Part of a small language model's weights: LayerNorm before each block.
Each number is 128 + 32 x the weight over the matrix's rms, rounded and kept within 0 to 255. Layers, rows and columns count from 0.

# layer 5 MLP up, 5120x1024, rms 0.0671, rows 1917-1929, columns 896-1023
[[ 77 127 114 166  76 102 139 140 107 128  95  43 131 131  88 133 154 105 142 163  86  63 132 126 143 144 148  59 112 174 164 111 175 168 120 146 116 179  60 136 134 142 105 124 167  66 128 100 107 200 114 129 154 117 120 159 181 130  97 120 119 107 137 123 183  76 162 139 153 113 123 116 168  97  85  69 163 148  94  71  97 181 135  96 174  67  99 139 147 130 131 131  83 157 141 124 147  79 137 124 140 124 169 144 137 127  93 148 122 120  73 155 104 193 113  85 102  87 150  91 136 123 114  92  96  98 128 153]
 [147  76 139 142 101 158 132 104 132  64 151  82 133 103 162  42 143 135 149 183 112 123 151 154 139 145 161  52 155 204  82  92 135  91 127 114 111 159 162 108 107 136  60 120 123 115 112  73 159 151 227 115 116 111  82 148 202 173 147 107 128 129 177 156 118 160 142 159 144 173 112 132 113  98 113 112 174  92  84 118 125 110 128  82  97 163 137 151  18 125 175 209 112 131 169  85 163  88 114 139 167 107 172 163 209 102 132 166 175 142  94 100 168 147  67 118 100 116  80 180  75 166 170 136 145 143 155  71]
 [ 93 112 126 147 132  58 119 151 142 104  96 125  88 106 167  71 120 127 129 116  75 132  99 156 109 122 121 125 109 141 103  59 138  80 120 160 113 130 134 154 150 148 137 125  88 167  62 105  92 131 118 133 141 157 163 133 150 167 112 155 163 160 111  89 155 163 123 130 129  66 173 121  92 132 103 152 168  99 141 141 127 119 177 103 164  91 152 157 116 157 165  84  83 178 149 118 160 163 116 140 162 104 136 137 121 133 148 174 174 138 164 152  99  33 128 149 156 117 134 128 151  58  68 147 134 164 159  87]
 [109 111 119 143  55 111 114  90 187 158 101 128 161 120 167  65 106 145 151 114 149 126 164 163 138 128  93 104 149 236  68 132 116 122 169 119 120 199 144 147  70 150 161 143 130 120 124 134 164 110 164  52 127 124 103  32 180 124 130 172 102  72  96 125  61 111  81 152 107  86 110 132 109 110 141 102 151 112 115 146 112 169 127 144  61 132 159 147 149 192 190 114 128 147 132  46 158  68  99  94 139 134 133 134 183 151 135 150 116 114 138  70 109 112 138 133 134 139 177  71 107 166 113  99 126 138 163 129]
 [151 131 152 100 136 162 128 127 148 153 132 167 172 151 128 133 199 147 115  72 100  69 160 113 134 121  94   0 143 188 108 150 129  72 124 157 115  79  93  81  97 142 191  85 151 123  86 170 140 121  92 136 160  89 112 200  84 139  84 105 143 106 132 131 128 144 180 142 112 132 136 174  70 152 116 104 122 120 118 192  98 148 148  95 164 138  76 134 120 104 117 133 148 100  81  78 112  83 122 178 121 105 113 141  87 143 124 186  92 147 160 127 145 107 108 114 100 100 142 121 133 128 151 180 101 115 155 129]
 [145 150 130 202 119 167 150 107 105 192 163 138 103 146  84  74 123  73  90 114 102 105  18 151 145 129 141 152 143  90  85 147 149 129 196  70 193 121 123  73 112 167 136 152 146 135 124 157 145 102  72 141 139 103  92 136  99 206 100  88 151 124 136 123 138 109 114 112 107 149 102 181 112 100  99 172 121 133  76 133  81  82  52 107 155 102 149  95 166  98 152 133 181 144  74 139 176 122 151 131 132 113 141 130 173 123  75  93 173 180 183 124 190  98 109  81 116  46  97 129 159 181  54 153  67  63 133 210]
 [ 81  63 101  92  74 152 171 132 121 157  98 116 106 114  66 105  94 133  94  28  92  55 213 108 144 136  98 105 139 127  71 109 111  78  28  90 131  88 237 125 131 107 123 139 152 137 164 113 147 120 142 140 155 185 108 116 104 118 110 148 116 129 165 114 183 109 109  98 189 140  45 151 113  97  98 123 168  98 138 104 123  78 124 124 127  56  84 153 172 102 145 136 137 131 145 131 177  98 170 104 185 164 113 120 134 132 134 113 101 143 115 113 155 131 133 107 133 116 130 146 148 151  86 151 113 105 112 110]
 [151  91 151 136 118 123 175 149 146 144 134 156 129 218 113 142 144 120  95  83 156 157 148 147 146 144 145 114 117 106 105 122 131 124 143 119 133 137 105 144 150 158 149 108 162 132 144 110 101 114 126 109 164 116 117 106 143 132 130 108 129 100 150 114 125 165 119 103 119 154 125 151  96 113 124 118 135 154 106  88 144  99 117 140 130 145 148 123 165  87 118 132 124 169 130 128  45 125 107 131 100 121 134 121 140 139 128 120 144 120 107 125 178 132 120 102 152 128 149 121  92 107 131 142 106 135 178 155]
 [150 108 123 129 150 117 152 142  91 134 139 123 115 124  47 153 120 139 140  61 171  77 143 159 107 105 132 129 132  66 149 178 174 113  79  88 145 107 136 131 113 117 116 142  38 101 190 119 152 171 167 153 129  95 145 107 145 146 157 120 135 191 109 118 117 128 203 120  78 128  64  38 159 140 100 124  57 154 186  87 109 130 117 183 128 174 105 137 180  89 142 110 102 144 199 123 148 207 201 123 124 147 131  98 130 175  99 182 207 135 181 134 112 131 147 130 136 182 138 151 119 170 127  91 130 102 109 152]
 [150 164 150  89  86 172 195 181  91 169 161 138 116 146 166 155  65 119 154 185 147 110 104  93 100 117 121 122 110 121 100 128 101 127 141 119  92 153 128 179  94 109 117 160 126 132 155 145  73 147 106 145 151 145 145 122   5  66 140 121 114 108 163 151 108 105 146 165 114 166 137 147  89 125 119 144 154  99 134  92 101  91 124 164 150 116 149 105  69 120 149 116 161 122 147 125 138  81 100  74 169 136 149 164  70 127 149 107 140 117 144 117 122  83 142 147  98 189 110  81 111 153 163 165  94 157  61  92]
 [110  94 126 106  60  91  82  74 158 200 122 134 147  87 139  94  62 136 113  93 159 148  55 151 158 148 101 161 106  61 189 130 170 132 110  89 108 133  96 133 114 104 127 190 160 138  71 152 146 105  98  99 144 124 194 133 130 109 139 150 123 159 124 109 164 144 139 167 113 106 141 125  63 135 131 168 151 136 167 135 114 132 113  95 102 143 105 163 112 121  91 117 121  77 115 170  81 162  67 141 131 118 115  99 121 122 116  79 136 117  41  78 116  70  70 120 169 122 141 165  72 195 122 158 217 169 167 136]
 [118 100 173 108 146 122 156 133 106 169 122 124  92 143 133 174  59 127 113 142 135  89 158 121 127  63 110  97 139  91 107 141 115 110  99 161 140 117 125 136 155 169 111 153 136 165 125 104 123 192 155 169  94 116 151 137  79 198 139  99  93 119 158  67  99 167  92 150 201 136 159 126 175 170 170 125  68 153 131 154 133 110  96 120 138  61 118 108 119 156 128  88  73 159 149 126  64 186 197 130 149 112 136 180 141 102 180 102  78 108 123 166 104 132 141 135 149 145 164 112 137 161  88 116 185 105  78 156]
 [136  94 112 154 125 146 141 146 112 185 169 113 109 124 170 130 178  97  75  84 154 101 163 102 128 141 113  97  40  53 130 154 125 142 130 109  84  85 165 110 121 177 155  92 173 132 139  49 132 142  72  95 103 116 120 163 111 178 115  91 122 127  80 205  76  85 129 136 161 129  98 112 124 162 102 100 114 171 124 113 162  68 170 134 119 175 125 150  93 136 158 149 126 129  92 131 114 159 143 109 182 136 140 109  63 141  77 155 184 117 120  73 110  63 106  84 201 100 110 167 177 113 132 141 108 173 151 130]]
# layer 5 MLP down (transposed), 5120x1024, rms 0.0138, rows 1917-1928, columns 896-1023
[[178  90 125  61 106  98  93 106  99 108 101 139 111 155 114 191 200 120 166 106 149 104 136 108 143 145 121 134 125  90 119 142 143 130 111 140 145 164 121 161 136 149 120 136 171 112 187 138 183 122 124 118 148 142 136 101 120 155 140  85 128 169 145 159 146 136 112 136 153 145 158 109  99 140 105 146 125  95 138 108 106 147 115  61 102 147 146 147  77 114 105 166  61  93 144 117  89  90 146  88  93 124  71 168  78 154 121 113  91 158 171 115 161 110 118 169 157 134 101 129 123 174 106 144  83 129  74 133]
 [110 163 110 105  48  68 178 137 123 103 132 195 118 176 110 226 119 164  93  92 111 188 120 182 195 112 125 171 138 208 143 150 108 139 141 195 135 127 157 146 135 115 121 125 191  95 118 181 138 128 147 133 113 122 120 143  91 118 156 143 126 105 109 123 133 161 149 123 178  79 127  89 151 151  66  87 195 120 180  86 142 147 110 145  95 152  96 158 110 124  98  96 138  98 123  91  89 137 132 122  46 130 115 126 104 144 103  96  90 125 155  97 147 145 157 152 145 170 123 173  73 119 158 136 132 129 118 140]
 [ 86  72 149  86 158 103 100 139  91 128 160 124  94 114 117 139 139 176 185 161 120 114  96 102 150  70 141 137 160 152  83 118 148 152 149 143 117  70 156 140 100 170 148 139 138  86  40 109 173  63 129 146 155 203 119 176 132 100 115 107 108 147  97 164 156 135 149 100 137 127 104 177  88 123 129 129 182 136 137 103 195  80  68 150 137 140 167 169 146 149  88 177 155 114 194  97  72 142 135  99 169  83  86 145 165 102 162 114 146 105 166 125 140 106  99 126 125 167  69 141 142 154 146  79 139 115 110 124]
 [118 108 117 134 186 122 169 140  80 162 152 122 115 155 115 143 139 136 135 193 126 118 173 123 137 128 152 150 136 142 125 103 100 171  42 114 108 139 137  68 119  81  82 157 117 156 139 165  99 117 110 148 212  86 136 164 165 152 119 114 114  87 149 147 163 132 113 150 149  87 188 125 145 118 114 133 104 128 142  79 114 121 193 197 158 184 140 151 121 136 129 103 119 156  94 141 120 110 129  84 148 117 172 141 156 162 138  77 150 104 134 131 157 144 133 121 126 166 133  61 169 113  76 111  44  91 110 130]
 [126 160 220 109  98 192 112 117 145  87 116 152 172 127 132 156 149 131  75 169 150 140 145 122 121 140 102 121 147 167 114 185 162 158 133 134 177 123 144 159 150 146 117 114 107 105 108 104  71  64 132  85 149 120 158 124  99 114  88 116 145 195 128 146 113 149 179 143 148  98 149 111 153 158 203 105  86  77 167 131 103  72 152 123 193 106  67 103 107 116  99 211 121 118 123 170 102 131 152 173  85  96 116 160  71 127 162 172 140 161 118 215 145 135  89 139 137 111 147 129 121 144  83 213 145 101 100 160]
 [121 119 112 106 126 146 106 165 129 223 148 157 176  60 149 156 115 170 172 156 109  93 159 130  29 149 138 113 158 127  83 114 147 151 128 173 132  70 155 136 147 156  21 146 149 110  70 151 151 137 123 116 138  75  72 162 151 120  95  81 132 103 124 206 110 121  40  61 110 107 156 168 142 109 111 100 230 116 140 114 200 154  56 135 147 102 118 142 209 174 139 106 191 124 147 171 126 123 147 128  69 174 166 181 174 117 116 178 132  62 202 131 117 160 120 128 125 133 135 149 103 102 134 108  97 118 143 105]
 [124 130  97  84  89  77 144 146  62 122 129 114 134 154 173 137 102 141 118 109 125 155  93 107 132 122 107 108  85 182 126 130 121  95 138 130 110 131 179 123 157  94 111 182 158 131 153 109 153 133 162 152 167  88  94 136  99  73 148 121 131 201 103 140 147  83  88  99  89 141 126  78 160 120 169  67 126 179 104 199 124  98 142  96 168 111 149  89 101  97 161 162 161 167  96 125 141 145 151 191 129 146 123 107 140 121 142 126 122  98  92 142 172 145 138 173  80  51 118 131 112 124 133 168 114  94  92 124]
 [171  88 122 102 131 139 112 149 163 125  95 101 122  29 119 147 116 160 174 123 117 146  95 148 149 125 113 147 124  72 104 141 101  96 157 169 148 132 142 167  99 114  70  92 110 130 156 102 120 114 108  98 151  92 132 143 125 112 116 114 109 163  88 137  94  70 120  94 119 130 111 152  97 161 171 198 165 106 150 127 154 194 123  80 125 154 161 123 132 155  97 172 113 131 145 133 131 163 142 113 124 127 127 126 144 115 107 190 119 144 102 113 168 148 150 122 142 135 140 111 123 132 116 140  93 123 117 119]
 [117 128 122  98  94 162 117 119 135 107  94 116  67 135 166  97 127 102 107  99 122 111  58 115 116  90 123 111 196 113 112 142  93  94 187 123 154 116 120 140 120  98  69 158 125 130 135  86  54  67 105 109 144 152 134 145 135 127 106  90 126 183 141 161  96  72 138 194 127  96 107 111 117 147  86 160 112 134 128 161 137 120  98  88 102 134 112  88 123 140 142 123 144  55 105 120 118 113  53 151 142 107 114 143 112  77 147 130 138 116 130 133 139 135 147 116 107 102 102 156 132 174 101  70  99 135 128  82]
 [ 95 114  66 181 112 151  78 165 117 137  52 143  91 101 144 174 183  98 113 111 150  68 116 197 149 128  48  69 167 114 118 150  96 221 132 100 129 133 103  96 121  99 168 119  45  20 133 101  66 106 156  99 135 147 104 103 162 157 158 125 157 157 151 140 121 171 103 142 112 130 145 134  96  47 101 132 147 116 149 144  53  75  89 133 146 180  79 164 123 177 153 102 189  96 148 160 130 218 102 145 118  99  70  83 154 136 156 241 163 111 127 160 117  97 144 124 129  69 113 116  93  86 148 185 117  66 166 142]
 [ 42 101  95 188 110 113 117  91 124 142 108 130 184 164 133  97 161 134 126  65 109 129 121 137 141 134 134 178 163 113 139 129 116 162  75 119 172 118  81  83 157  95  90 105  87 172 135 118 195 119 100 129  95 151 158 105 166 135  79 120 120  79 206 128 152 115 160 126  98 142 122 139 118 148 135 118 140 153 127 118 183 157 148 107 169 133 173 125 102  44 123 122  95 143  99 154 112  64 133 168  78  95 124 128 138 102 158 130 117 156 143  88 108 168 163 145 195 178 153 154  44  81 156 141 103 181 173  71]
 [114 113  72 106 124 118  69 144 123 204 116 133  99 111 165 195 115 142 157 120  97 120 105 155 124 107 137 115 166 140 152  87  99  87 139 100 185 106 122 124 119 139 128  83 101 155 105 108 129 157 146 104 135  93 124 122 100 161 195  96 117 127  70 130 101 144 166 164 100 146 137 132 121 187 109  46 156 101 171 111 149 100  90 166 127 125  96 164  73 146 110 149 166 116 131 107 130  87 137 131  88  90 124 107 108 182 102 116  77 120 169 137 103  62  95 135 126 138 142 133  90 144 152 166 107 187 115 130]]